From a checkpoint of a small transformer trained on Wikipedia.
Architecture: LayerNorm before each block, learned positions, no biases in attention or MLP, tied embeddings.
Training: a variant of Adam for these matrices, 200M tokens, 16737 steps.
Each number is 128 + 24 x the weight over its row's rms, rounded and kept within 0 to 255. Layers, rows and columns count from 0. Numbers have three digits each. The size before them is the row's rms in percent of the matrix's.

# layer 4 attention value, 192x192, rms 0.0741, rows 164-191, columns 0-191
119:107131126156118129159124126159127099133135099139133116137145135109139084097114077132135095080141153153136150173158095128125131125134119116100153121094111100174117109082100114105154132065171134144176137119165075105133104141138157127133136127112141111109114181113142104153125096155083162115144117152163103154098125146132133143062127128121133152160091162119133117140131113123155126174098125172130102146136134095136145140129080090130105127137115097129121121117055130154131111136142094130126149129125124136073127158104167136151150132132089118102118141115157139122119112193132129154
123:133129129161142113122101125117131044111165128125144143144089139140095135146112129163129118173117107114149128163116156137094125110109132121112155152135114159108151170068120106105124118062079147155114083160132128114150117110141139142125157140113141121151105151188113149138140121160110122151141146140143141108078146142108128116142110144138134127144120157133132106133113094132132135071112094137130102108097113093173127204131135087165117135141084137155137148142123129129132140077130130177133133120122115121114145119130153087122115166134117089109178172096150139137126091162125161116
103:155135109174122128151117113132135091109141143126120092108125144087108080112130115161178142097125160117163143132150160121085174103155118128108157131117109145145136116105109096121145079078108138139115121126163120102135133102124139133131129130103119162168131148120137120123142138139089150154184091140171094127088155111126112144132110142124141114175077146148124134141159108107137137141079097135118103100086139116142108183142111099163138106159099112153147128129100095082134128136138101123110112122107105125149153146133139139174152120116122106110166127115148127127095090203132153185
136:169128151119098143124100146110122088142136129090135132121143134138152108073096125117139105147136113122156115121180066139174133143111109131129105118135116087071127146130111176093127117119127107118113135122118092160103092158145107172162127131142150101177139122138098109169126100149138125116090164142108180109129135108132139136143168130109106124088196151191132098122128075117081137120107141173119136132098125131129123116112092129170119162094162107132103117140136174129112125139114115118118142143149140119133146109150126161112115121140116129137130181166130105142182154096115122106
134:176131135118129142112137146093143115144127125124144166130106144138091175103122183140132109182129106113136104118147138128144134127129109143123105131133122131094139164117154100127095114176083114144104111094109170143126140119133085166124129158141100129163151079156123191084102140151137133104094147089120129078125124126109102115148133135131140101117150144150130124128109112107107152094169123092132136096112132153153141149150171122158134091118057126137106160162181094090110167118138135167123140152144144145199153148144126132097112104145165105119138127133114125142134112122095148102
138:129117109141125108173121131162138177146130157123137113128149176110163110115133086134111094146111200144111063102119151131138165160154117137149100084125142135142139082170063111154137123152140165174126080106145145120148091111147110094122150127121114152123139133068161113156093151127120130137144075101123081149098158110139113120170129133121116135128147092131128148142147131087159157159114097094125160170123129141131144099126120147137107087153073111117110144148121123101128113130147105098146136121143133127123105159116132156132125125127139105154105130115110142139126081154116124167
130:169130110186132141154142116163137047117140098154142115128126132115096090096097118135153100139137134099147127151173128111134148138141120132107126122128131130123113126084087094101133115089119106171098141129148109103113109108119136140122146151111099100200125157099117163130142085147101151128124108096165143094124147138113117104100097129103132154174123158154130130119128069125103141136068125130124124133116145121137109189146145108160135107150112090141112134127120081156112108130112173133118152144127110133115172122118140114145167121148114094148150173139157131129141100193139147152
129:147129140148094126108066141106124150142123132118115107103129131125136096141148104126137167072143118159162126083126152133144139112151108120162116136114107126106118104176143143104134112122132143047145132156134122155125152122130118106165116099127147132092116106134120095161161167114142128121192130180122148156096154086162134157138119123144110111094122099130114127119163137147116111141147133174130105134123111145143116102114064157118134167081178130124182098122085180142139137153123062113104115117118104100113112141155107127123126140109136156132131140148126134114113152118118119196
121:087127093155111126149120104176139116126114117133108071149173140099149069130161114095129143094150167165079146134142121107130098152158142124126110127102149145183108123134116119143130147127149141144184186135132114107122114119126134108120135136112132087117150110134141115155144114130073108124120125157134134178155130148127114136076111097137124147129121143088126128138132179119169087199119138171124122157160125127109132109109101133098102134168150125117128142112099099152131113143128142118143121122128127155119112157090163140143147102126131128109062135106155148129103103181120099179
129:131128133105123144113120112129120048101129130163150093122131086107101110134110143133170168144191117082166173146148108130100141106106139125115154135111129138099120205120155133090117114111122087128118136131133115105132116137113142116148115150139128160148147098121078126087111127135138124130085170121158153132218111130115153126130157118111131125094140169161134110130133132127081075096094128164133104135072123121126114171107116110125137133114142115145085119170137117149118123141112169115116125155105147108138154116109122142141139125136113145183131137110173147114144150142130116107
129:118127135091116103105116114147120084107123125155131114125131057097114098169122132143171179110179113110152165116119117113101111125123166121123164147122144137126108189151155159126108100117115104081121136152111125120126141120081176089153123150140150131101137119147085116096115130120132119142085175135137166159178092128122151145112130112138124129100119129125128104121126165143104065101101147163113093153115122131117108140113101109089157147126190141131126121138124128146139106182095143131132120144119130114133140089124151097160153126095137158169121084129174131112112154147152120102
135:166126108131107148135079129149137123127136143100143142155130145164079156162128175135118113173121122106106103121137110123127136173128126137133100111166159149104146179151100131115091114172089139166097104120116142107129108128151091130139162156140129104174127121169141155129115123157098101124083172100119126122112142125052115112162159135149116123106167153122126116134116127139122121102118107105122136140135112147158129094127131129170125092164070110137096175152164136115122100102114164147153125134154160133152131107114139134108107131147156091141116166110136117167134083151097111065
146:140127114109107144156122123158130088128142141109122105128134123117137056095135122143180169106150162130144140109167064110099108140134125129136115119101126109090125164150100126117117117137118106149138148126129095105143077137138122112134130157138145106176156112096076117180131121113140111162117173111113154148198139118111133126127151127119099135108175134166126115137146134101093105156065116166115127125112125135119129104115088128137136136155214123141094144133151096094133116165093167073144124140133141137113137111126127167147157128122135131138090158132142117136134119180134117115
113:131117172119149119127161138119119203136134150135113116119117109131145205155129137116112127166120110131115104139112170143114145114096122120125111108113135150108126099164150152146138120146130114091109104128148160148113164101102140145124108129128113180080112155082128135113140170133177128122157063122134133101084116097151146127183131120103151096134126078137128161113146132117125153090180168104126142157119137137121139104138179130118123136107101163117156077137115160176131158136141107101092104123117100099150129130152126131121121143109139124152142099132116113094133159054133134122
132:160128122124096126138102118173115110141126138120122083144182089106143080135144145087124141116166132159097110122163088124138116144121129129113110085105128164135122137181088144146129098129138120129158166100107111141098101122152120141148138176138142101115150149131117062146110125158107134112108152103141151159149146116150128130139163119109118154086165120115121095132140115121102106169111149160126141171119122142099144057116103140132093111154155112128102122149100124146120071155113156114138099147136145136083118146103174170124113110134143133188094128111166139143144121130113096083
107:157127138121105142092101120104135127140117165104139106097131141134093107145129130134147193073173126117193158102098137127118133109118116136152115167129128151098146124149131114075105110175110142117130146138126101122146155141157076142141107113148116150129131058139122111124137147109149114109157139204141101098168166126127126128138139151129115126083140134147123127163145128130124118154123109161120126101092125144122108189145096147136099103122187127129130141137176134081124132107132128085143102123116151113119135128153047168121123139135118119136131153109108114098119113122085103151
135:077131135125117103144123151178120155138162127112137131127158130134156126126124068134096090135124138143088102156113120136136138148095126121126118113129117131155137097136079152115154151087164158126168100128164085135122103125155139120122136119117128125055107198097128079178128111142128134122120095122128106175069131132143140146129154138103115143136135122113128155134117122138151139149135121157135140187145123111126153110105094111122073138128118129114141112119064162188129109120140094119133129113144146125039099141083134141131110162139105119134129172116121141121138126119135117098
128:073132141092137121112144111155118116113121095144125133139132109133139138147111123104123145121150091128099159176114092128141083131096163124110169140130133122166128118105152174141140153085179109120148180127127093124101118156125184147118118137151156103101134178150122071121121084130126120132072138132124149148152097155127147130087146116100147165111123146083139101133099140167123086126112152151129122142142126089099123099113121096083121142144161134114120122120108127190133077141115151151141122122127142141079124097108161123136130114134101154137112097124143140126165176094149116076
124:134117141157145121158118152140127168143147156083129152127141167132143119103125087122102079127105145151122096105144129142127167147112103135131117084124134096142157077135089113127141122132147152169153112106160101123115099139151106160117133100124119133138124146088166139160153149158106162087167113147164064131048163120116110124087129131121127122152099154148123159140127113119171163172142138143131154143141133158163167123161114164163077106136077122115130122114104151128124141099157082090146118112140113138124110168126105132128115126155125102097119165104120133121118115144091112157
119:097122139114156118169134142110126133106143139107130151121118116151118091065103056127129165096112159104177137093134072119108126155114122131146133134126118068092151123137156124087147138147169123182155163131152062127127121137121121144145112104144140129138149124047106130147142117102160137132160127105119099126167138128125130126108137169072100149163139165165127168155142120097127121154097132131144129123130123126133111162135129137125100134089147135127107131099147132103131099146109152079130122121118124124131123102128078120112149147120110136119123145152116117120154188143147107188
117:078129124139154093161160120131117129127140116115131135141134166117146093066122091119110097110098152158132129166138102125143116128106125124111134126099124078176127087102107098140161168089181126183158175123149072093117099158136139149100129113111115120125132157068159145153168113130122155104149087152166108130105105160130122132059103118098136143185085153125127142145123129116160134177116137134152148151150139099129157153152125121133080142151131140120121118110121115126118150116139130092136137105122117137102110128152144129132129119156109119066108117116124112122134147153122128164
123:131130157152142130152152114136112177142125150125106116112146113131147177153135146120122158104114123135115137153112145126100106138124129112128071117113128138110114093150130128119144128143139130084099137138145144138111172087111122146110112098128130154121100161091118129130174148102154125151173045137138193114095114092137126122162106127087116106158133083146111168112154133118127173133151175103116148124161135137086131108141176136109181168131168167141163091086122132134136172147121129101104109130133101106133115131160114133109148157105139134143156130153082100094123165086143118143
136:134112131113085151159132110171127147124106143123126086129160124107132118164138150118166189106147163125080122131114108111103146159162154117142116103121133142139123135204108161140131114169132155081118138140134132119149130103103134074128121131137169178121131143145099051130103139097125101157112109137096146155149140081121128149167146138109109129101149086124129124140163167122114113149076122125102116131125139138093124070098113139107162131156149122140129110136107104118145096170110126089116093118126115112141116104111151161184146126085139152166113122138101126098125137136135100124
128:124145054142146144149123120111137123126091114141114106129111174107151107130144160104175145110100186135134129113106146115163129131186133133146107142164139136144099113127160118173140148146129153092170157155119146128145125123101110107127126121116121112146156070155146127146106126085094144145118121136063122159173106126161133127134083106157137128134121065124124123143149187126124083170141138118113132093140122141120105116107132151088163140110156120112154128134131113083137119149132129092100136098110111137167108095139138116155149128101135165106096092140140145144112122120132144199
111:169123129156162141146153120113135100157139118134130144135089160128125170113124155137118082176098119116109102104143144136144147131155112132122088131153122118114115134115093087150120126137080116141079109123106167125132151141132113158110152132129107092187109115136146187101123142138107123116147127095131141073099119134127114091139097130164142123154146109150120125099137075119109194105154143064123160098131145138141133137166183133165170104128086122139140145122179109116115152106142144140122142136142117134176145133174126090082127124140131115110144130136120114157128073115103165149
119:123119116145125130153126115184126096110151132123139118133182142131136091097100096118124070119126156131116115140155097119128151151112118129119127105113136117157125103096063109132126123104165119207116145097128084097106071139157140135129147148125105114144139156071143123138108095148103154109107115134178084118148135147114130140095150129105134162141120183126129123140121087123141119172077098136129147167137142108138139134147104098138092094172095081138075152129131109146103084116127149124151142131137134136104147154116154157144128108157109103157110148125160135138150103175130113117
143:115136133129144117105101133088124146119131122123125130117143113160127090104125084117108152052127108169183154117121121134130110092102115129136151153113096099121134091121153133086135141110158114117155143156135088142107147163142120163138106089138143106102112136124142102153187125122128146092188141175127094135139142156148138141087126140122123132131079137115122131121144121163142129182141133183138118108141126142109115135144079135120091154116192129116160114075114174158122120123151101100143111116133134129062137141139080090096128142130102134096132156128142118118120151116133106184
140:101131143117149109085112147092127172144118119110122167139105130150104137112145125114098145100122089159157141109112136130167104115124131134142160142125132092166123111132199133143123140145151134113172141127115135154125150158126121157135111104141137113057148092151150140098133133127107136074117154149125088134083105142142122148079129099146138126118089145093129139128109164147152115134222141128155125120158105140159134112148104150111102147088092150113161106118111143123135151126141091139133131111125133129145100134137090101092114108143149166065113081143139143148118178094108115149
# layer 4 attention output (transposed), 192x192, rms 0.103, rows 164-191, columns 0-191
118:117113158093139143107152116114163120156122125151136118156122132130133131152159148134136139193118107082094124089098143122088168132137085145113162114129132166126135142138125147139153120169108125092108102135119160061141195141120136150109131126124116129144119110125117162104082151103154133129139144128117129141142133144106129130170138131115131086141179139135137129093131136119129153130139112072112131081119095168110139116114129144126162101124161167140146143122183106103130145132084111105134128096163115155143067108084082103132109117127084154126164110152093141120122132074128158082
122:088138160081098096108156142141103179146130128128117088104144131089109116125175113108135171118107144083116155099102152108124190121136127125111104108101144117176125149136108156152154132130163118129142161139099142123073181137141111144137122123108123147126096145114144107116142145095099163085096144105072125166142123139132120144085142147118164134141120155093125119109118156132125125168155139113127170144128116158092126105154131161092129151112198108129121123131131124103110161137105165061117112117174097146133127151119133139108114120138132123150101145148096136142142151078126129148
107:078137167087094094097133118107127142128133129123126116162160120137151132126144130121089117179120081116095106120100116134165162117106105138115160128119131144124142146129118181181149158144167129108124129162115133089116171140159153169099129154124090129136116141093134133128118139124141146117079155143080152118171115142139108112090181098111123129102144196103113078113140144154125129125144142078115142101153072143106153128128147136116119127133170119111146125117149144129093149145087121130113112098166135145108100116087153120136139141120135118146114122130142119132111170058115149090
137:101111108126125146146149146157122203154137123131101133090115129157123151156157117129128108092097116102122163151126133132071158130154142116132145145120130151116111135113146138127087139087135144138151153137136165169179152119087099094131145121113148151103093103121124095088136107130094115129128132073118090134138085121123133132129091150137141119147109079116129127112123139148144122100097124101155148139166161157153135114164161108090135104155087128134136156115106106169124152091124171150137127158104139081100133189100108120115109135134192167156074120110125123144127160137117132147
131:122138087110120098130139129146094188113146144095121105087131114110126092134140105104122144068141138126164131139094119090137138125129158129115081134147141142151108129139122186121139155064125128142147156134110108173133117129135109121138117134128125141076111163148114065137167125114123141127115125119108151156136109118158109107105099106162144173127105121102121110138107142152129088164126170148135141166126124118083138148139104129093129185117148101114151105137096159164127120119120152115133122139118121096093169140187175124118147142119158153156078136124151127150126148086156079159
132:118117145097128131118105110075116055123127131147135126156146116142142122107123167114131146161137059128155166148125115126162110094092095123119170158094128136104097151158158144117135143097117112103107176180156115106158126155114147147126123112130131138125132123144088156150126114124146120197112143162135166102184129165187114129118124111140113142137100132145121102111134114169106087117149144101094098119123076123116126171093138116101137124164163136138158117132133115142114094129131123157098109102114129131111104098117122115160147132137152129121183152113162112134126134112097155074
125:085117170082110105124145117092147193151133125108113113123165145127141112140169098129119126154096111126126139133098128111124164127163113114119145109123131177163160130151137179127170161120146115113140104163114158121127178106142133158115132118106103132096118101125138100100110155117128155106118150128094139167141124125115121134149137102144149122109136157094139108105112132142132143138176127104113140110105052138112149118149117177072106164130193135136164149140122188119110147125115112119123096112164089114084121136102133133113098145149135156137099094123117134128131163063099114131
123:109120131147144132144140110137127119120132137150121142154122110167141187117115154126101097134128106127081105156142078167122114132100118129128156157127126103092143149102138100194084119134148153145097149105139124115134125140134139140093137160137138138165160134101125136133119115160109126135075109133109100082158100145160135130100178138088102125158138140152095101158156133129127119075047123098142137123153165138143138125119192076148116100152081117114092125112148087135117123125122163133151138116124170128149133120077142140137140123115139108121108138135172096116121134164127167081
116:154130131145121171114101140100190121140130113157142132174139132136139164139096143121130117161145098136112099105128097120128162122110099131105184119143133136090122112135140117114148095129111097138117091104144126086151126128140162161103118130126115114140129131105130154107061125109169127159173112143149132118115159110096162156198130117118135097135130103177153149113145087124093190136141093110127122096121108115120144130106099149124132143094143146139147144144150129116137118136131086149135140114158117135129095086124078112139122142129052149106195096151130133131125114131165153083
119:138129142136106138124129172138122211138172132096106154119152152119133136139119104138098104085074132125116100136138136131116146155147163129136125091177102143119160109119123131116124144153154146147157098108121152156102121085115122140121128098125124118124103102130156153115136153100094120104143140119108117134095116097035176128130117152134140119141116116090131154108118099133134203149137105134131149092159141129114151075203117158133126114160108115119154157089078156133144154121137093157148130132130100097122123159139138138133135135131127129124100116140086083125119143097119119160
124:144142130171113146134125163113145163131161124106102164133147162134140155120097127134096096097087136149117089130169116146124133143123169135148129107172105118128180103104130084109098131145141121159131087084133135141085112099136125141109135105137125121174103095104171160134132151113123119106153143127125091124082139098049180116158143151109133101138124139105135164113142099112150203139133087136138154091145162115136136095169109151147093108135062127111111150120122140120182145120151096151140139139143117111133123134137115164127126124135091104104120126132111115116100123142138127167
132:139141098122112111083115156110097175140140126117120095111141136089139106110134112099133162104118127112175149133118121093138143102123164101124121119118151145134104139153150139109131127026146112172158190126117134135133118143116102128132115099119156132086111129128096104117141113095126139165138117119106114120149115117174130128127086125155189163157068109115142140117113125154109133137162137127120156152118123111092153168127108139064136184112150111138160110136100138145136141102139148123099132151152093093086126180163129129121124118122173141147135146126127148147150175096135129160
134:114116114129086149112096144104141159155138113139109148132161133134158171130108129117089092142114092143105115160143157123136143121116147116118193134176125153106129107115147125121135124090171113152133113117154184159130124110117121140095127105102113146120093094100141135091108122141092113139130147120130121109114133100074171137154125129134148108123084094126139127092134096160128187102172096128131148109162140107149149125161133155110089122137070140128172174113089146176123130106160089201110130136135112099097125165085105125141138140129137137119131107138133124131103180121148134146
112:135139134140151138162125102137115080094121153117142140129116132143129109100106117159154121115128153131168147125134135158140058150128123134142105141112111108129131154111129117118095150172118159136105137134132113142119119133094129090165122125155136098131145132156156118177158144138130103116098140172146108127153101148156108126077135142121058168098142151133114119171116156132145054101085138132124078142126142106151099149135133089169146090174127114120083108120146136095127102130149149137139129108065159135149156111127150140165136123135150124103100134096140113109145072171081097134
122:141134114157125174120126162109159171134142125147128145148136155144155154151077132113105104127103117105159140135137085125136150135147134112119159128134121148070152128122164097097135127114142130146126130145153124121173133112095107122120126091121160129121098090108114157101092119087146100168158114151139081099143094113105158144163082134152137090158097075152161150132137097140132167115128066130108090092149133128140132142122115118089157141166074131129156171111151133145154132093134086164135173120151127086103117142131066109158140141151100143124140125127127115140091140120122128125
108:110139102144120099135125134158078148120131134133123160125109093136163158124140121124072113148116127138091120155137127152146150140097126110112134147144114095082115125126130146187113105107185148142147120123115135166142096118150137133097142140115132142134145143090105120112124111163073145146067107110086136098140107133158130126076157115127135149153127125130084096153149123167091150097110151131149141112165137145135143084130176105139133151131102086108141129105067109172089133151136144163133120130152139108121139153100193124130135136103181103149107129159131093142133173125153157103
125:118111150105167174126152101106131066128092142159144120139103126137123120129136155135161148175118129075151165105142159136093132119154068118115147130080115131123098159110133106100124104165103123112107155141138156086153171151083130114144125087125150127156117096143102169138093137104142115153126153141152107110158121162153139150137105165115121106155154088161125150106125151132121109106146110105115096100116124149135111147116146122127184084155157153153130132122186080092145124120123140105127140111121113157169096122097079123145136110137120139115178130136104148112129108134095157108
119:171131130149138166129136159139159140130133117129145139131100155114118125154113124151147119122105161118135129098156144125092147143165117131143101102134120126124137104107125091078111098178098126117138074109127132120129136111113121101156137106123132106147116101133151169108112132099143117106199138118165091141078160111065154129180085143142139079133156102137163189126131115102152178143135089149130111107119151141157104098125104163144146116116107142136113140120147118102168158116139094123130153153140111138143103136148065134104104122142072140110152109134084159122122083153130124159
117:099123132082148120109137077122114090119099128158134094148120100128133098137142153127151145172160114079138149121097135123125114119123081118110131156106121143130085174137130165140134123112115134102127140152115151111167160174115142129118131141129130141116139158145099113123100125124138130183086121132121151131190096162213099139152128104146125161123165110143121088126123156156100079098130154096124106120109087140110133145072144086108185103143175138134147115144168101138095110157101158126111130099125138136128107129109129117155131131119150141147161118140126131133132135089110153077
118:095109145126130125129146108141118069128085109149108108156108123137136141136153145151109089173103113157077118165151179131117118097135119115125143139132083130132104111116102170155119095144119153086120054124122194169129117127121141129121140136112094132139143092155134114115131095178069139123110127127146133119119102108128164141168142111149142126106126098132109106093118104179133145103174157129133137126129118106175137095151166123128136097162129157143154144100112108170141153122171108181113123149104118102111129165079158145132137141098166108124122101145125145117126144117121152108
110:113111147088151148124139094140170078143095113153132102142108112123105113152144141148183139181151120116115146088100174136114143129123074134108139127121129142143099121141104156108160106174102133073127038139127156128155159145134149133129112150124112125137123128155138116111092140133128127148151125129144164175132170136132129153183118102146126133082194106135162118112125120139124125132149123102116098099086098147119112121090106138129158102118176168146144131141155102121100118160113126116115125111128119150134107109097094114144100135116099146127174096134088169131134108107128134089
122:113122118163148136163111090117143102105092132133149142138122136158136133084122101153143114161148146170162123136142150157163082142124120126142149150114107115126130129121128098146113132157142146148092118132144117138129097112112124112158133154136114102120161113137177097159137129173123114097107125147138105125152121137161107137096148137114077173088135159158121116168120138133130064071103115126137092151127136091175102159146133102167099098125118129113089128152145155104112099125182133141125121119072154148133179100086160133146120122136151126091083112093161144123151092174106105136
130:138141117181108145119090157071139127122143132133145169147151148144171154103101127138108095148124087167158102144167129157165111114087146126152174135131115131073150097108149091116081113118157141143111144113157101103129092112120106148132139118141108088149117089099143189146127101135141107140149149158139094071117122122111148115112127133097111117130093154146131148119143093137136166096128106123124126110172141095168135157153136108144108104139081125104126133100118147127156129081163086201131150130117131130114103136098123127125155127138132125094136140111170113118111114152125162128
125:144110138141118139116101159127160120121133128127143133148164119137135173127109139131123084123188064202087111139132060156140125100087147139135148139095158106100139085121131120141121109124120118133111106113152104114132090129182164157095127152136084116136159151088137162115133106170171128143154119143153147110106172104085119138147175088084121118118097179170127117126152106106105150124101149126149137134140150100140157124117127128161083148101108129120104106126107129144127104121116113156141112129116148127099125106140122119123141137125101120112147130127163092142119132197149153100
110:111122121106116090130114112129108165139129126116135109094146120130098100109160104111144147114161143145148156132084131115137112133131143124138101132098164159172121137159139170132155163082150116142133160171121109148118123129127114120137131151126126158083163150141105079143157135131131150120098126122109169169148120126172082125111144099142126164108107175091123089151100153116136045142117158150122136185096082128115119142112117143086103177102159125132124118164112170126104104128103166090119087129136140120086161126148156128118116124129161147153081146109140121143147156118119093130
119:127124156090133125108126127092132130141126129135119115141131129129129105148141130133144136168107103092145161118110137108121149132152093118124156105134123183126127141163135153093162145126102112106157096164121161110164175135122139129124131100102141127105104094139093143104093126091129120159150145118120151154132136147122127124171086112176147108139147090096163130095117104151115156140189122089109111076107062159112135124110120165082169153140169157146184143137141134123130139139116114137104130117158103119115082129133085110150103142135122170148175100121085133129129144058100126102
129:117121138142153123138161099182115087146089123154114129148069102149118165155138144136107119185128155100054109130128124155098132146142089125112127137128112101126124142109113116216133091174131138099127092107116150113138134146153146111107152150121136154152166140123116126107082125168107130127087088102124125109128107129167127147135178128122126107134180119159109111154146132108118137089096125128139126124114130140161119086100179101167155114113110132142101149120153095137097141162104152122143138115146143137162116137087129127139106127108134097150126106169093131109112134144132154080
138:161139093158172139145161116175138092100126136139119107133081106116109126165098152138141129099145157117112088093121092126105109132110124136123071144153126089128106127115092138134101096144076142112128095079110111126137108151143150113121121165159132136149156170155127111127123111132149134148146101120151134131118145125161133131176116122129131123130177111166124133155141126118135116140073159135154113134093180128103112112071118092147162123116106140125094088134177078138132125149117150092148160154123145119169142125167149132130124129082086094135158129160134153118119082146171137102
# layer 4 MLP up, 1536x192, rms 0.138, rows 0-8, columns 0-191
107:124124147126152149150114117117142168129137116144125122138099117139095172152124156167102127119163100068139159124127149131095146123141119133123163149107094115130133152083139099140139104145123149129151069090138147120136144127115142146132110127162164132121100109104153150060136116108128081104151116099110156072118113169118152124102127145108164116119132122141132128118122099164092115132112096128145083091122118138107139148131108111121124112108110147132183101110134130157191139123167151114122177150150115135138172177124132093129144096193097102114130122117092081144123099153139169099
097:089136147052141103125083101144119121126147162113128108148118133099149126164112088137089137145116138095110126136136106114127107140119112140106166108125138159141162138113186146105152107117134094142164103115096157136126098123155162156106141095142169152132071166093145147172163150141132100165111085081128138115086103167118130111123125165126157117118125146120127126150103113120123168130154145129128137123142125100146179100124135103096117126160123153114097175132116149109160145052123120145157155120140139125093106128110126124107112152176112108129138138133087132130156105151155117089
103:153122170129110108118135103120113120109135151157136130129166069134154118143133091161161153154161144107109117085122137108102127140167137134131112111124123188099119111115140108118108088133105111133142118155124214105128096126117172104116114154110118133106105122141128152158089087121121145146120084146143150140123107146149147141114161065111133124145158127142121118106143135157144126103105111136103077128133173135088130144090138105152136135137163102133156120107104133128133144128126137105133084114149113130111140123101154128181230131119135099171153132146163129088099116130127160149
119:115125116083116125116133113107133156091092131125139155123138171136139147139131120132109128149140097154116148145122116121107124161135099123158120116130166117182120134111145134197150134098123140133091133116143157127146111174080190105087110152123146142140128133099116135098103137159123139133069155143145162110141164156161142078123128128113162115139143184128105134196127134128119107104145096142159143119134143172142141129065145083151123139142108124131126142169120134102135116130133162122145098157180133117122139113121102142187136110115125124129113102083140138137156183184114163116
099:141134121156166101144072068128139106097113098107148081133121124128154115102143112110091142144178174157128117127094161117132115146131141138137132106078163118115148064123156104106153140085141100138154127153128136134079102144132175098137072129119125156112088149090180147161175122120122143146147113099148188102105154142132142145124126077072155141121156153137115136151142114138107110110118161089132112130130130122111116154095162104136098149125152116146152105120089170132128158108152145100130118128137145115104164122138150137161148136130132079152128127114108121122125115132124145120
085:125126129131142114170118110130148086107111102121140082141144155041134060132125093150123115070159135139146115113086113119140132142147124146121156103121129093142154135094084113140156134093110140161153119128117117174116113131095115090123097119136129144140077104118142121127191126127121112136146142118152174127138156118112164124121115131162150099101138141113130133132129125128111101145099128131159124165131109139104153137111122142137111143127149135165191128124088153139134113106135106131127174164129142139108177135146138140168156137167098121131079114113073085176143098146112131088
091:146154144086138113135137141057134113101116164123186109163119146129160100104126165141104113100151128116149140089112200137157133122135129147153142121114135103123124127137108129158164177172106160108117080158116164144114104132106139118103113098116146144144127142109128142102123081118155120109102114125112164127117122156102137107132146140144147089128136082102125118093103113134093091119120063139146144125123103119138093137154115150146108113172084139122118111115132117125151154090175121087105170148147134115117155147192097096140162102167122147122137105169137123137122145105125147114
102:122107175088112123120116129125136141134135109137130129157119138085132171104127115132164159139155133150142120098118150095091119129155144155169120116143104081142142104144132103198119103171106148115168110118133147134125158148114149131113138133163108165106136138106133124101136141101173107128117077110132148096137110127111114089111161120099144143080163116111122144146097119129083117126112084076148131115110115150133201144141157103108090108160176117111119151108161129138171143130120133124149113117156137187127143151103101067133141098146137126143078128142084111117132102104124156109
108:161131142118095151117128133154110185136133154117142151109159142126154129098141120120085108169172150133095094078145109136127163174119101108122122078108187129138159114132125149094154081108147156137120121098150110130130122150145124067171110142121129136111127166113130109126098137140132137086094159114171083079122140098156137146128151137138108136139160167158102152157145119146117097080158121139159150164119143143126113124119124154198110118121105131132108097122079106150130087118142144130136127148137118114156123154095149163169112120109138114131111108130097133105183116116112141122
# layer 4 MLP down (transposed), 1536x192, rms 0.123, rows 0-7, columns 0-191
108:118131123123150119158142148130155138095136127115138143118118176133119114140121186172160081135109126106096117129161101110130116108091108130130114157118169133154124071158153130120121183131117142143109115089130122124112095123142159101130145149118089126159131153149065107127099140127108107157158141148129176126140123078089128108105151144113132122159151121133130122156106118164108109110127161133094140150147149111137148157086116096110173145091172106140131187128135143091072168150112121124097076143144126166117107105106142148175106140102092125142089136134084127103146139148111117118
089:153139118148114139101169116091114101124116097147112185139161126123157169131138160048136162117141091122106136152115110141148168094134105113151119126118106139147129121133128140132096112142107157133120108146107119114133165127136114145131152129122133106081160073149160143134115126145109122112106122100142114138134144126132140111109140099144132121134137100158128136120121140110140135077124151137088140164125142088153110176100112104119132193119189131140167099124117186156072141156118093111131101058107172105131174136147123145126168142091093162124130129133123127114121108114163090123
099:118118111141140098109110105091138113154183156120100106120171151118130117110136113152143150100100143119121119103095159110136112134128152123141121142163101109073137110093107148096153134133090110109176107107120119107154121133097129196089126121135156118145143115142163146152148172114210117113105124155163106141106154129156161108147139142105146129151142092093100120108144162166132121141115103126145141131099111071162132092112157148111139112170155195119083143099127121107122153124110143144155110123130151115127117087129143153095071119121146160148142094139115119162150138124130119120
157:186153111121099152112128127140135121123132146091165133140146156099083163118118118125148117120121152104119127113148156106156164116107132110117098129147119132116122122136122160159117105118132163141132127130116106126127130170118129136128116122120168100107105121135134179136087078125092114130086135093137164121105166125152167137105141133158159147137165104147114120176062115107122138144119120106128100145083111128148108116112206112126155125094122166131119135149146131154141115060122175139171163114096097188142110140159088116136144095124115112121162141094113144138174147125091139092
098:166146124141138106107113131112123143089125130140126125146144121118160121091149123133134146155141164126125142123106175078145090129136117139158113093091134111151123086101142070120135158138135148160155165185117126135110135117102122093128160097138126127093137090091166175111136141130142078181122167103174127097158138177138113143153108077131124141099149154132101133144108152111121093139145146157129154157110092127117103128086148094125122166070097118109102119110132175105116146160159130085128107136141156143109167141108119169152139115159161107109131110140112129159113111107128121104
101:122137140135154124168077093155150156135142134112139087171118141088122116145133109129189138106146108141103135121127140156143133136152107133135156081129106124130108137104132123144114107119097154110168146141106147182086122149106130121129085108172149130101091116110174123091157123122083124132144122124130166129114164149068112113116121118130162139080163100115150129114150127142097098122122139118186089116127102160115153109135127128142117151170116143120176157135105144156142124083133117147167104126148140145090150148118132130114145094141133105093130090055104128172146111118107143086
085:105125145146190179118134128152117100135137154107046174091137112119149118171109117141118139126113079111124106153139148132129089086133134137121097097094125135117127164139108137147113155072110164140105122112113138138163110161128145152112158125122126119117104171185108122142107153157140116106151118144116104122147156134090138118160146138087155165127163097124108136124122102115136130106104147129107100093140122153170136094133147095141129174148153164116140132175126153090109094116093093112163122128099127174146138182109137115119084136136095127116119112104120157122148114130100107156
101:150128129127149129158153121145145128120120156121183097135116147119140132124088149141130128120095119114102172125130116106153079165092127154133122150142100110136144107097088117109143106197120117165108097078093083114108123127124160103116130115160122097166163158111139136113135117092092140176084141073136129172122122074115118116107136118170091126132132138125122102122072117137126160152155161123117157105122155113120129113227109121097125134161152104124128113122167153153109094110114151097129159158156148134123153175134124136154106120111109135138154151120124110137126140129122135115